Weights of a small transformer language model.
Size: 9 layers, width 384, MLP 1536 GELU, vocabulary 8192, 19.1M parameters.
Architecture: LayerNorm before each block, no biases in attention or MLP.
Training: a variant of Muon for these matrices, 435M tokens, 3318 steps.
Each number is 128 + 24 x the weight over its row's rms, rounded and kept within 0 to 255. Layers, rows and columns count from 0. The size above them is the row's rms in percent of the matrix's.

# layer 5 attention output (transposed), 384x384, rms 0.0634, rows 197-223, columns 128-255
size [ 88  92  86  88  88  87  89  89  84  87  89  87  88  88  83  85  89  92  87  83  87  88  86  88  82  88  92]
[[149 172 136 117 164 104 106 124 119 129 118 120 140 137 145 128  99 143 145  67 126  88 112 160 141 110 130 180 126 149 133 154 144 111 129 128 108 132 147 146 143 143 147 131 127 105 147  90 100  98 131 124 132 125 115 136 145 130 111 107 103 149 167 126 123 129 120 119 111 134 119 122 112 147  86 126 103 126 143 170 129 144 134 149 133 140 137 130 162  99 162 130 126 137  95 121 118  94  81 161 167 131 111 156 130  99 137 134  82 142 113 113 115 113 114 121 145 119 139 133 138 112 177 124 122 129 169  99]
 [166 116 101 105 121 146 149 134 128 120 131 138 137 120 112  99 135 146 109 134 130 118 140 130 173  95 115 147 138 145 112 147  83 145  94  92 119 111  88 145 128 114 120 113 111 168 145 124 101 120  99 128 129 134 163  80 118  88 133  97 170 110 148  75 161 116 162 100 117 118 149 128 121 142 112 144 149 107 138 105  87 112 154 115 108 115 151 124 108 115  79 123 135 105  89  99 143 119 151 161 124 106  97 119 157 125 141 124 183 138 147 120 135 150 147 138  88 166 126 137 115 122 120 127 189  96 119 139]
 [152  94 137 154  83 100 158 111 136 149 155  95  95 118 149 100 130 101 127  67 137  76 142 118 136 130 147 136 153 134 200 141 128 107 110 103 109 113 139 112 163 140 183 125  91 113 155 120 132 104 118 154 132 143 167 122 161  95 128  87 147 131  92 138  73 145  88 150 150 108 108 120 158 112 103 122 132  96 137 176 149  87 119 140 117 137 111 128 129  81 157 107 149 120 125 144 164 111 139 142 184 119 154 129 118 101 124 163 104 105 113 152 149 104 123 151 147 109 100 126 114 141 113 106 136 122 119 114]
 [ 79 168 148 160 154 160 120 128 121 159 157 111 142 117 150 122  99 125 110  88 105 112 134 117  99  80 188 143 135 106 128 123 142 100 102 117 152 137 175 127 116 120 101 169 112 114 111 111 153 149 163 161 103 150 142 129  82 114 112 102 138 150 121  94 113 125 148 100  81 102 122 124 126 160 113 125 103  91 102 111 123 146 138 162 123 151 109 161 152 115 116 105  69 148 134 116 133 118  93 146 151 164 124 166 124 119 147 132 149 107 142 127 174 114 167 129 147 120 101 149 139 130  87  82 133 109  98 143]
 [108 132  95  81 115 139  97 130 167 125 113 128 126 124 141 126 129 173 149 132 113 144 110  99 132 164 124 145 110 149 196 146 126 115 117 175 126  93 146 107  75  99 148 120 122  68 139 142 166 120 155 127 140 124 101 112 171 125 104 155 142 163  90 120 110 109 121 157 118  82 118 170 165 152 141 142 146  85 105 168 178 156 153 157 163 111 142 120 180 149 131 111 125 160 130 126 119 135 136 142 120 148 132 132 132 122  84 154  85 106  79 116 136  87  96  87 133 144 108 151 154 147 115 154 157 137 144 140]
 [143 149 147 110 173  86  78 177  90  85 144 121 134 148 147 118 135 135 111 150 178 155 149  79 154 105 118 144 134 113 131 133  82  94 126 145 151 148 122 146 126 113 133  92 142  95 102 141 122  87 174 124  98 128 129 140 146 114 164 150 118 128 172 103 115  90 143 115 100  88 129 108 122  89 132 112 138 152 113 139 101  86 107 123 117 122  99 123 143 138 118 124 130 114 100 125  96 113 101  92 142  86 131 142 150 142 107 109 149 137 155 119 148 126 151 156 136 135 143 122 107 152 129 102 113 106 122 149]
 [115 133 128 108 191 120 173 137 111 129  98 100 112  98 124  97 140 142  94 233  86  88 144 147 148 153  88 159 126 181 144 112 136 152 118 125 163 126 149 136 163  95 120 143 167 117 113 134 101 108 180  96 186 139 109 126 176 150 161 167 102 109 110 112 138 134 126 125 140 107 104 116 114 127  84 148 128 145 122 127 125 131  91 101  89 139 122 112 120 105 157 141  92 146  59 165 129 112  75 123 138 127 145 103 124 112 157 137 116 134 121 132  97  80 130 140 153 107  83 110 138 132 158 121 154 103 139 147]
 [118 141 141 132 136 133 107 174 118 158 142 151 113 130  85 151 137  89 109 194  96 122 158 168 126 176 145 132 111 151 108 119 134 131 120 103 138 117 146 105  95 116 139 122 111 112 127  66 101 138 157  89 117 153 164 193 169 120 152 119 101  96  99 132 130 136 166 108 132 129 148 134 126  99 150 126 130 113 102 115 168 152  90 131 117 171 122 118  92 137 118 166 145  81 119 142 167 122 119 131  95  96 122 150 124 145 164 140 132  90 109 147 126 147 142 110 121 136 155 146 171 148 124 124  87 110 165 134]
 [133 138 193 174 112 159  65 129 144 143 121 156 122 142 110 139 146 169 151 118 122  92 107 110 155 126 146 134 117 155 166  77 143 127 139 161 151 103 101  74 108 116 150 149 118 152 105 141  79 132 159 119 135 104 129 106 158 101 114  62 133  81 151 144 124 159  95  94  89 104 119 154 139 124 130 126  91 131 146 138 118 157 129 144 145 142 126 147 157 152 126 136 144 103 147 117 123 134 119 132 112 121 124 121 108 143  97 148 138  83 125 107 146 126 112 110 103  77 114 126 123 104 116 146 117 158 131 153]
 [128 117 127 152 140 111 123 110 111 104 146 128 147 170 190 145 112 136 160 183 114 116 152 149 172 144 111 105 110 170 116 141 140 116  93  89  72 124 137 113 163 147 110  64 110  98 100 151 122 144  99 154 122 147  78 114 126 126 112 130 106 151 109  87 108 157  97  95 106 129 135 137 133  96 112 164 127  78 100 132  83 105 123 116 154 118 113 149 137 152 158 142 117 127 132 154 120  81  96  88 144 124 136 125 128 116 163 112 111 125 148 123 171  87 139 112 162 151 136 143 148 151 152 135  99 154 144 163]
 [108 151 143 137 151 129 144 118 157 146 110 111 144 138 111 159 121 136 165 143 104 134 135 112 123 118  96 160 127 143 107 145 126 153 107 110 119  97 117 119  87 132 108 157 124 141 168 104  77 131 200 133 121 151 161 146 134 105 102 123 128 158  74 129 126 126 106 111 119  68 157 101 122 132 141 114 121 137 166 129 128 146  94 163 166 128 128 130 114 140 150 112 157 107  98 120 131 128 126  76 130 119  89 135 103 114 142 114 121 150 111 153 119 135 189 105 111 164 128 127  65 101 124 117 107 115 134 119]
 [135 124 116 122  92 144 127 106 108 114 125 150 157 151 148 150 108 130  85 146 112 139 105 122 110 129 109  96 145  92 108 130 122 141 166 124 147 132  94  85 118 134 140 173 137 137  90 116 123 134 124 128 122 129 118 105 133 150 180 125 165 121 152 145 103 151 143 141 145 135 105 115 124 121  65 139 130 109 170 134 125 104 123  70 163  86 146 107 118 142 152 150 142 137 117 111 127 128  96 160 123 166 152 118 123  99 128 124 108 134 159 116 141 136 118 154 122 120 138 140 122 107 113 109 111  87 118 169]
 [ 86 146 135 129 132 148 132 112 113 159 157 145 154 102 135  95 126 142 180  56  70 148 122 107 133 121 144 139 130 162 115  86 123 160 113 151 128 135 160 179 107 118  93  91 104 126 132 122 146 109 105 102 138 116 138  99 140 125 138 122 123  88 136 116 136 147 136 140 111 162 179 126 132  98  87 120 164 126 126 130 170 104 133 119 155 148 166 138 154 145 135 121 132  91  85 160 149 113 138 143 106 142 118 120  97 143 158 116 152 134 115 109 125 126  90 124 101 147 127  99  88 129 134 169 124 163 133 131]
 [108 149 176 106 173 104 141 112 131 122 124 135 129 153 157 165 137 124 149 182 154 143 123 150  96 102 133 114 191 107  67 105 155 110 156 111 164 116 144  94 105 119 181 149 130 132 132 109 136 116 161  98 118 110 123 138 132 193 109 110 137 129 164  98 156 124 155 154 119 117 168 113 155 129 140 102 157 160 139 134 117 123 138 124 141 124 117 131 130 128 113 133 142 117 116 166 165 133 110 129 110 135 116 147 130  94 133 131  79 132 180 132 141 147 151 139 121 172 125 132 133 155 101  98 143 135  89 130]
 [115  98 145 137 128 153 118 131 120 121  87 166 144 119 116 126  94 153 123  96 174 102 131 121 113 130 131  73 120 137 101  86 131 134 110 121 129 148 117 109 130 124 140 118 128 145  96 123  84 126 158 178 135 118 136 112 140 105  91 148 136 113 125 134 122 171 137 109 147 143 169 173 126 109 118 159 100 132 100  96  80 178 110  96 102  93 145 123 135 134 119 125 140 125 106 119 128 143 115 126 109 121 118 119 137 157 139 114 142 158 145 134 123  92 151 125 137 154  76 150 119 127 114 126 102 153 173 167]
 [110 125 147  84 103 168 166 122 115 132 182  88 128 125 159 117  67 124 195 116 148 164 119 165 125  93 153 134 129 112  81 150 108 142 128 134 129 137 151 112  73 147 134 124 157 112  95 144 156  82 124  98 118 111 122 164 116 153 151 126 151 151 172 140 112 128  91 134  82 132 133 146 159  98 152  96 122 131  87 182 146 115 107 116 104 123 149 131 110  99 103 157 122 145  81 149 130 131 162 147 136 153  95 106 148 131  90 124 123 144 114 111 132 128 151 114  98  99 127 113 115 101 114 165  66  85 131 135]
 [138 158 135 130 137 115  93 122 155 128 116 128 134 119 116  97 120 131 105 157 104 146 112 120 104 147 161 102 130 116 156 102 165  90  94 143 138 110 155 172 145 113 126 153 153 124  97 138 143 148 141 125 138 112 153 108 117 107 104 113 111 162 104 148 152 119 162  98 142 158 178  84 161  95 145 136 148 141 144 177 158 102 122 107 138 108 128 122 152 108 134 128 152 115 174 146 150 134  96 142  93 102 137  85 163 142 124  85 127 162 169 131 135 179 127 144 108 142 103 141 143 121 131 146 110 104 153 155]
 [133 119 119  84 114 133 119 163 148 134 126 107  99 157 193 125 156 112 126  90 126 145 155 143 100 157 107 145 106 120 132 100 141 148 115  93 171 110 134 142 114 173 172 121 101 109 103 200 140 154 129  88 155 108 155 161 139 142 132 133 135 131 117  99 119 143 135  87 138 117 104 185 114 110 156 135 133  92 133 114 123 108 140 182  70 114 113 102 121 141  94 125 137  48 123 146 133 141 118 160 157 113 108 137 110 148 155 171 101 127 135 141 124 165 162 117  79 165  74 113 162 122 144  96  89 107 125 133]
 [142 149 102  44 165 119 134 108 129 131 113 119 112 131 120 143 156 153 179  78 111 130  70 148 115 119 117 153 117 109 143 118 120 112 146 151 135 108 138 117 175 109 134 145 104 109 124 149 111 174 117 113 132 137 150 126 131 103 157 123 115 140 143 137 112 134 124 179 144 158 111  92 100 117 174 127 117 140 169 132 169  95 137 138 119 117  89 119 101 121 110 111 126 119 151 130 106 139 130 151 155  95 119 110 110 156  85 148 126 128 113 132 111 117 164 178 127 158 116 164 120 142 120  98 214 134 110 105]
 [147 108  88 146 103  85 139 133 124 137 130  99 110 116 124 159 131 117 108  63 100 117 122 107 132 111 138 110 129 126 168 156 142 101 144 165 139 120 112 135 154 118 112 124 134  96 141  78 113 146 120 157 157 109 107 113 134  93 118 102  83  89 122  98 147 131 166 133 173 146 160 161 123  98 119 138 113 101 129 139 118 117 121 160 129 183 112 161 153 118 122 145 171 136 141 118 128 118 147  98 144 137 116 116 120 117 142 131 105 137 116 124  81 128  89 152 102 163 184 132 121 143 125  96 133 103 144 158]
 [141 129 129 100 135 107 156 110 149 126  99 102 142 160 128 101 111 185 128 115 109 124 115 154 147 110 118 120 132 135  86 146 140 128 127 130 143 123  96 122 140 118 110 130 110 116 136 124 116 109 119 102 131  87 141 112 118 125 170 129 111 116  99 144 138 112 119 167 105 114 126 111 126 113 151 104 143 143  96 148 127 139 168 149 146 150 172 162 137 155 164 143 131 164 138 120 143 142 146  96 143  78 128 115 102 147 146 145 155 139 143 134 128  83 141 135 135 132  96 136 129 108 100 105 156 139 123 126]
 [ 87 100 164 132 111 115 118 140 112 129 133 150 136 140 139 159 122 119  94 113 145 151 130 137 100 115 179 145 113 155 126 120 111 125 148 129 126 107  87 156 110 115 158 145 143 102 109 159 117 107 110 117 128 123 132 133 147 123 144 111 103  95 153 132 128 120 124 115 177  96 107 182  97 135 169 166 151 158 130  91 181 101 152 101 168 133 116 150 139 133 137  76 156 134 148 133 142  87  81 182 127 162 112 123 115 128 151 144  88  65 116 166  96 137 134 129 109 120 150 123  83 104 148 146 119 136  98 105]
 [ 88 137 126 118  73 149  99 129 112 136 142  93 158 131 106 153 131 106 141 179 123 137 125 120 121 150 134 121 102 120  90 120 146 121 155 122 135 138 144 140 121 114 125 121 140 133  55 116 130 145 120 172  99 102 147 142 132 110 126 142 157 133 118 100 133 132 132 149 109 157 130 150 148 183 125 129 115 149  86 104 115 144 159 102 137 118 142 153 114  84 118  93 120 133 121 131 122  89 132  94 133 144 143 129 169 121 112 161 153  97 148 133 134 131 111  87 149 149 128 136 142 131 150 111 146  88 147 135]
 [142 100 149 134 149 154 140 105 110  85 143 117 142 138 156  82 104 115 152 141  72 127 143 113 144 124 157 115 164 131 110 134 144 135 132 105 130 146 142 150 136 136 133 109 107 131 162 159 125 178 127  96  71 135 122 135 164 150 118 119 117 128 125 122 120 118 126 147 130 129 126 123 114 115 188  97 138 172 106 128 142 125 123 129 125 140 102 139 163 121 154  98 124 152 154 106 114 159  76 143 128 151 145 140  78 126 120 116 138 155 118 160  95 107 119 155 146 103 136 128 124 123 143 110 134 137 107 145]
 [130 142 142  95 109 155 123 121 112 117 140 104 141 121 168 118 172 160 136 229 138  89 129 135 123 121 112 141 149  80 133 142 120 131 165 118 113 139 140 138 156 132 118 132  89 114 105 119 188 165 140 121 145 100 129 188 126 107  98 108 116 119 106 115  91 147 145 122 131 125 115 127 113 165 113 129 155 137 146 103 130 111 135 113 119 173 140 116 129 107  89 107 142 111  87 142 156 157 128 139 133 135  90 129  86 147 125 124 144 111 134 158 115 148 121  93  99 113 115 177 113 125  97 136 109 114 144 164]
 [163 126 154 151  92 147 128 118 141 119 131 126 120 126 165 129 149 133 143 170 130  93 124 101 107 119 137 162  79 118 105 119 101 120 183 143 121 116 127 147 202  95  89  73 158 134 132 138  87 154 131 136 118 182 146  94 141 119 143 143  86 129 115 105  93 118 121 108  71 144 158 127 117 125 155 127 108 143 110 128 153 145 138 130  97  90 139 100 119 177 125 143 117 137 118 104  99 144 140 118 152 108 145 154 142  99 180 154 168 137  79 141  79 136 130 113 146  92 132 144 114 151 152 154 107 128 109 123]
 [109 166 109 128 121  95 121 171 128 128 153 137 139 168 110  86 132  89 109 114 128 109 110 141 119 114 122 126 182 135 142 177  94 168 185 152 115 118 102 162  96 133 110  93  78 113 121 106 119  92 147 114 128  96 151 144  92  98 139 146 105 103 132 149 140 110  88 141 123 168 122  93  83 144 180 133 136 125 135 183 118 121 112 127  78 128 116  96 143 127 146 145 143 142 156 135 120 130 145 124 113 164 105 153 134  85 118 130 128 107 125 123 123 107 122 101 161  94 155 164 132 115 135 146 125 131 162 127]]
# layer 5 attention value, 384x384, rms 0.066, rows 198-223, columns 128-255
size [ 92  96  98  98  99 100  96  94  94  96  97 101  96  90  89  93  97  95  93  98  94  93 100  99  93  99]
[[ 84 165 129 143 152 160 104 105 136 119 137 174 114 126 117 133 127 128 158 141 155 143 134  92  96 133 127 113 102 134 150 154 190 166 125 119  73 172 157 139 139 109 133 152 171 110 133 141 119 161 157 157 121 107  94 135 132 147 136 153 104 101 107 142 116 158 127 110 132 130  96 136  96 130 151 125 139 145 134 140 178 135 112 119 151 167 150 137 137 129 179 119 102 148 146 155 125 127 105  80 141 126 140 116  72 132 114 126 126 148 136 154 127 115 142 128 204 108 115  76 112 125 126 115 110 169 114 142]
 [ 89 134 104  73 161 129 111 145  99 114 112 171 118 128 123 165 145 160 165 150 124 162 117 140 130 107 140 149 112 122  75 150 146 139 167 148 137 121 154 144  89 169 116 103 102 115 103 119 114 126 118 129 129 116 115 113  98 122 119 154 107 128  99 105 150 123 145 134 107 131 140 159 125 167  90 125 135 125 110 153 121 124 121 160 180 150 141 124 152 106 162 133 104 127 130 107  86 128 124 138  85 120  90 149 160 168 155 132 139 165 143 144 102 110 155 145 136 117 150 153 119 125 141 163 132 167 155 130]
 [181 106 113  83  84 134 118 120 146 117 144 163 136 143 110 127 144 149 119 115 112 133 150 125 160 160  58 131  91 133 124 140 132 179 138 154 116 126 106 148 120 120 141 132 179 146 151 138 101 156 145 113 113 156 159  92 116 158 116 153 132 119 142 149  92  96  95 113 161 174 157 188 134 124 123 144 133 153 142  89 141 121 118  93 108 134 142 100 107 152 136 102 168 117 128 147 103 151 149  89 118 128 151 114 144 104 131 149 110 133  94 120  85 144 109 127 178 170 162 127 114 114 169 174 116 146 168  89]
 [157 122 114 128 119 110 174 126 135 116 167 114 152 104  99 131 132 137 139  94 156 117 142  90 129 112 115 170 143 124  81 124 177 125 163 123 154 125 119 168 121 142 107  96 111 146 113 142 106  99 118 123 133 178 124 123  97 116 151 106 138 125 162 121 106 139 129 119 125 150 100 148  84  75 142 144 128 129 159 125 145 115 112 126  52 164 139 137 141 117 115 116 120 112 159 139 110 106 105 110 132  97 114 103 166 153 156 103 120 156 115 141 120 164 167 145 122  78 136 132 145 142 123 123 126  96 114 147]
 [ 87 121  80 150  69 138 169 111 196 140 139 167 164 116 139 142 126 149 121 109 104 127  94 122 124  86 153 151 122 125 106 123 198 173 123 112  85 110 135  96 119 140 124 133 144 142  97 121 114 207 129 121 143 106 126 141 100 135 110 123 147 119 140 150 150 162  94 118 155 124 130 100 137 155 128 135 126  80 147 137 160 148 133 106 131 134 111 133 125 134 126 124 102 132 133 145 118 132 111 162 133 125 123 135 151 131 129 150 105 131 162 141 113 116 128 102 130 101 131 152 126 137 123  95  99 173 146  90]
 [135 113 131 146 123  92 105  98 129 105 152 153 135 109 132 141  95  95 140 110 164 137 136 108 108 115 137  94 133 105 122 123  95 113 135 151 107 151  92 118  64 160 140 138 141 134 138 117 164 153 112 174 110  98 127 142 125 129 118 127 157 180 132 136 106  95 152 140 112 118 152 128 130 117 177 114 154 128 136 151 112 113 102 144 114 105 145 153 109 155 124 115 182  76 178 126 110  95 136 107 138 145 141 129 143 106 147 129 185 103 136 144 146 160 121 142  96 126 154 188 133  90 107 172 108 123 121 115]
 [109 118 155 139 134 127 141 158 125 128  91  98 115 141 145 131  72 129 137 122 155 118  74 112 113 114 127 141 122 147 125 165 145  93 123 144 132 150  87 137 158 122  94 136 160 115 124 128 137 112  95 140 123 111  84  92 102 169 145  99 123 174 147 109 111 114 138 173 115 107  98  86 121 137 121 129 128 193 148 140  87 100 104 155 148  94 116 130 142 153 129 136 130 176 158 114 133 135 201 152 109 146 139 121 142 100 100 107 149 163 114 111 142 126  93 147 143 155 119 115 139  79 150 123 150 100 116 141]
 [145 146  79  85 156 131 187 183 101 145  91 112 145 148 135 131  83 131 143 116 143 132 153  79  91 138 127 104  98 100 120 134 141 111 151 128 129 139 139 161 138 160  94 102 144 150 135 116 132 125  67 119 120 174 115 158 132  88 104 171 136 134 109 131 134  90 101  99 134 145 102 123 102 107 122 159 160 152  97 161 161 121  94  74 153 133 135 144  86 132 116 133  66 148  64 107 163 164 131 172 171 151 118 156 155 109 150 127 135 121 104  96  93 129 152 100 189 155 143 109 112 139 164  97 116 125 117 112]
 [152  94 159 114 147 125 135 148 156 128  93 129  87 122 128 145  60 115 113 104  91 153 131 138 118 124 139 153 155 127 117 139 100 167 144  98 136 132  80  73 110 130 154 201 134 146 120 112 143 143 130 126 129 114 160 133 105 152  85 125 131 136 151 143 111 119 164 158 112  73 153 158 145 132 157 110 161 156 100 180 140 126 145 159 128 139  84 115  91  95 136 121 131 151 151  82 127 158 163 134  95 152 125 120  98 118 132 130 152 132 145 159 137 113 105 148 133  83 142 130 112 101  96  97 129  92 119  76]
 [130 143 125  99  70 107 103 147 121 129 133 157  91 111 141 158 114 137 119 146 123 119 108 114 115 123 149 148 112 130 157 100 125 125 184 129 107 144 119 132 123 113 122 125 126 150  76 133 138 127 127 123 179 110  90 120 148 127 166 137 141  73  85 138 115 121 130 158 127 160 137 155 104 103 103 155 131 151  99 146 129 178 138 129 103 152 104 176 135  91 139 100 114 145 130 133 136 139 125 139 172 104 142 138 169 120 130 141 126  91 118  82 136 144  96 160 127 137 109 127 135 103 117 183 163 143 156 109]
 [119 117 139 139 168 137 123 108 152 166 130  91 111 156 166 109 105 139 126 120 159 138 109 125 137 130  94  90 113 141 139 139 104 134 111 126 126 117 117 173 102 134 147 107 100 147 133 130 111 177 131 112 101  91 116 179 136 133  84  85 105 175 132 135 151  76 125  92  95 112 148 150 118 114 119 148 140 159 118 103  78 129 121 144 119  97 123 152 137 100 105 103 131 186 129 154 168 160 124 138  98 112  93 124 133 213 110 111 122 120 120 104 119 142 133 113  97 150 160 128 189 198 122 140 124 144 115  83]
 [150 102 126 131 123  88 148 143 135  92  88 101 138 110 127 141 130 114 118 143 155 107 129 141 127 120 127 142 114  93 150 120 128 114 112 158 128 148 106  89 122 150 160 201 136 139 172 110  83 156 140 118  91 131 157  90 111  97 117 157 119  95  97 120 112 154 130 118 137  75 118 143 155 165 147 134 108 112 104 132 113 116 176 130 139 109  98 124 124 107 122 118 116 141 160  94 111 143 160 109 126  88 142 105 143 116 117 167 107  96  97 112 141 150 114 150 131 129 144 135 108 150 168 117 147 133 161 107]
 [ 90 138 118 120  95 149 125 154 139 146 114 166 153 162 119 104 107 105  86 114 124  95 156 118 116 128  85 106 104 109 170 156 109 123 115 136 104 135 111 146 142 133 129 122 153 129 130  84 137 111 104 139 109 120  88 165 145 100 138 128 142 107 134 150  96 117 140 101 138 152 116 118  79 103 127 132 125 146 154 103 105  80 132 144 101 142 100 100  95 151 128 123 137 168 123 115  87 145 131 119 187 107 135 104 117 154 135  99 154 146 105 175 112 138 154 111 134 110 130 154  99 105 135 143 118  82 106 105]
 [151 160 146 134 115  89 145  80 143 103 124 133 113 111 105 150 136 130 148 138 111 124 123 114 156 168 102 156 137 131 143 122 119 134 139 131 100 144 109 154 114 112 104 130 121 105 103 172 124 138  62 137 167 180 149 109 149 105 145  96 122 122 110 104 155 134 127 154 122  93 126 152 141 117  92 153 120  85 110 139 151 103 137 115 146 169 159 163 129 137 122 130  96 135 151 120 147 103 106 109 126 170 141 145 144  62 125 125 153 115 125 129 150 169 140 118 108 122 156 108 120 128 110  73 134 144 105  86]
 [116 137 159 148 190  75  92 124 139 103 102 120 117 123 123 154 162 130  76 104 125 114 104 118 121 111  91 114 160 105 160 101  96 155 165  93 114  79 119 106 153 125 122 140 106 124 146  89 195 149 147 121 157 127 142 135 167 134  84 156 122 134  94 148 101 142 137 100 151  87 116 121 128 156 110  99 132 154 140 129 113 160  92 145 112 135 154  95  82 137 151 140 122 125 170 140 124 136  84 127 159 140 160 142 144 109 138 140 117 139 142 112 144 140  52 147 142 159 141 117 135 163 137 117 165 131 118 132]
 [127 139 145 133 113 138 132 149  74 151 122 110 102 116 147 191 155 109 122 128 158 128 158 140 169 120 144 158  85 145 120 110  95 104 113 133 129 142 117 150 114 117 143 103  91 172 135 116 105 107 140 140 106 109 121  89 167 131  92 128 137 100 152 139 132 171 145 147 127  85  90 179 122 153 154 150 113 114 124  92  94 108 126 161 111 159 156 131 115 153 102 140  98 175  94  84 124 131 129 114 147 161 110 140 114 158 166 139 113 135  75 162 115 165 149 130 176 143 147 122 137 136 103 152 106 146 124  90]
 [151 118 136 130  94 167 120 108  97 172 134 140 169 153  87 123 121  94 107 172 152 100  94 142 135  71 138 128 116 149 124 138 152 117 167 141 104 131 135 145 110 115  97 141 129 119 143 131 141 102 149 143  93 144 122 105 102 143  99  87 138 103 107 130 132 177 145 135 102  79 151 124 126 104 125 105 149 137 108 110 191 139 128  96 176 156 189 121 149 117 152 107 116 147 147 154 107 114 181  95 114 119 124  87 104  88 126 107 129  91 121 162 149 143 132 111 163 132 157 133 112 114 102 139 182 151 136 115]
 [144  98 119 171 117 170  86 113 128 129 113 131 114 118 149 148 129 124  86 130 135  91 150 143  80 132 126  92 130 137 129 130 136 126 140 130 123 130 132 153 148 142 115 138 148 165 101 115 114 119 148 135 140 132 104 172 130 116 104 121 142 120 137 108 162 136 161 125  92 129 147 142 124 157 154 150 147 139 136 153 143 132 111 126 115 123 181 166 121 107 110 126 113 135 143 131 130 126 136 141 158 102  89 147 188  97 142 142 122 152 133 125 157 122 121 104 147 120 135  95  90 119 134 188  74 140 138 163]
 [138 155 182 111 122 153 151 112 142 104 123 106 146 128 115 117 139 116 150 144 102  96 122 136 130 121 157 122 126 156 130 136 153 122 116 113  96 131 166 113 157 138 139 154 115 134  97 163 133 146 105 136  58 144 130 133 124 119 175 132 126 124 105 157 130 152 112 141  81 126 111 125 129 122 117 127 197 147 115  90 122 185 158 134 109 114 134 104 119 141 134 104 148 116  97 131 109 112 134 110 107 203 167 131 138 180 152 122 141 104 119  88 138 121 141 144 169 153 102 139 145 163 149 144 119 120 116 127]
 [161 137 144 145 116  99 108 150 140 151 151 131 103 150 148 135 135 144 127 150 120 136 146 117 126 171 164 164  80 153 120 122 142 158 117 119 145 127 141 130 140 126 108 154 117 158 127 140 127 119 146 139 137 122 126 136 115 115 139 142 131 108 137  85 126  89  90 134 142 151  92 110 128 139 105 113 144 102 147 104 112 141 123 105 164 106  91  85 198 109  93  75 125  91 125 133 119 157 127 111 133 139 147 118 123 134  99 152 121 149 141  95 159 166 164 110  91 131 156 159 163 134 166 180 105 136 131 128]
 [193 148 121 112 130 116 125 125 150 128 120 129 133 119 101 137 129 161 183 123 109 114 128 122 165 104 117 112  92 127 119 115 145 140 139 118 102 144 127 117 145 136 126  93 139 187 111  97 142  74 129 139 136 130 138 122  70 136 132 172 130 140 116 137 116 145 151 162 117 157 145 110 170 121 115 139  74 123 133 149 126 165 151 164 104 141 137  58 162 155 113 149 108  99 108 140 142 175 156 111 107  80 112 128 145 145 114 137 118 132 153 115 142 138 129 133 123 206 115 122 133 127  88 128 133  89 160 179]
 [141 113 121 128 156 126 135 154 129 140 138 117 110 100 175 151 103 121 143  98 113 143 122 127 114 140 104 163 156 169 145 115 170 172  94 116 129 128 126 112 124 152 124 175 140  78 157 129 158 147 105 102 131 148 160 104 127 148 109  96 121 166 115 114 135 131 120 148 108 108 129 105  97  85 129 148 123 119 172 165 118 127 105 198 135 118 113  98 131 134 110 138 146 153 124  99  92 130 117 119 122  81 135 141  81 124 110  99 155 119 128 131 129 180 140 164 111 134 106 137 130  85 115 104 125 153  88 136]
 [146 164 119  87  97 114 117 116 134 130 177 145 148 152 129 132 153 134  99 122 174 149 148  82 143  99 140 154 124 180 138 152 136 107 139 128 119 104 168  92 102 121 109 149 131 151  98  88 113  83 146 120 120 119 133 135 131 123 116 151 103 146 136 114 137 172 116 170 136 120 153 140 127 129  87 137 109 126 187 113 151 125 165 132 152 110 147 148 123 136 123 136 116 100 113 143 116 123 150 110 103 118  95 143 140 127 122 152 143 147 126  89 189 143 163 134  87 146 108 159 124 146 125 107 151  85 157 103]
 [118 117 115 157 130 146 167 126 123 168 114 140 151 112 102 126  92 127 110  87 155 120 125 126 108 113 106  74 135 150 142  91 149 135 144 120 163  95  97  87  84 134 129 113 166 114 163 165 151 114 115 130 103  80 110 128  77 148 123 126 156 142 181 150 154  85 134 125 146 121 171 108 105 115 168 123 129 162 116 159 139 112 109 143  76 129 106 157 145 163 127 111  84 114 169  88 112 129 116 136 140 134 163 139 169 125 109 121 166 151 162 113 133 119 123 125 135 134 142 141 145 124 115 121 116 108  93 113]
 [104 168 155 140 145 144 101  85 125 138 151 139 123 115  94 154 108 105 130 132  97 128 162  96 140 161  95 121 141 120  91 116 144 125 114 118 112 146 164 106 129 133 169 132  85 138 139 127 137 144 135 116 149 106 158 160 123 142 127 113 164 135  83 132 152 123 149 141 125  78 124 138 114 129 101 163 143  99 147 113 100 170 120 134 150 130 120 126 143 132 131 104 103  74 116 125 154 101  96 125 122 136 144  91 140 152 117 115 120 161 154 134 138 113 113 122  95 133 133  81 131  76 192 126 145 144 110 121]
 [130 135 159 131 123 119 152 121 151 110  79 111 124 128 145 125 113 151 104 159 164 132 154 129 125 161 136 118 135  92  79 110 134 117 123  99 133  95 129 126 126 129 102 141 124 127 148 120 154 114  96 127 122 125 106  90 177 128 126 110 150 142 156 134 130 138 124 142 116 121 122 136 200 102 108 119  80  93 104 119 148 180  90 118 143  82  78 144 116  63 101 125 133  86 127 119 120 150 125 139 124  85 122 130 130 165 101 120 100 134 136 104 147 143 120 124 106  83 165  93 119 132 121 119 145 145 133 116]]
# layer 5 attention query, 384x384, rms 0.0545, rows 224, columns 128-255
size [ 74]
[[114 165 165  91  76 162 133 125 124 126 121  92 142 123 135 179  88 138 134 180 116 161 120 172 111 158 120  81 111 117 126 154 100  83 171 135 166 131 125 100 132  92 158 139 144 133 142 143 114 148 143 152 144 117  87 104 153 133 115 144 134  89 129 184 101 155 180 157 151 127 222 120 150 147 137 130 144 154 134 133 121 111  80 114 121 100 134 155 101 100 113 150 134 116 104 174 128 122 117 146  95  95 112 171 139 125 120 101 133 159 123 104 108 167 154 109 130 105 143  91 125 141 126 118 140 119 151 144]]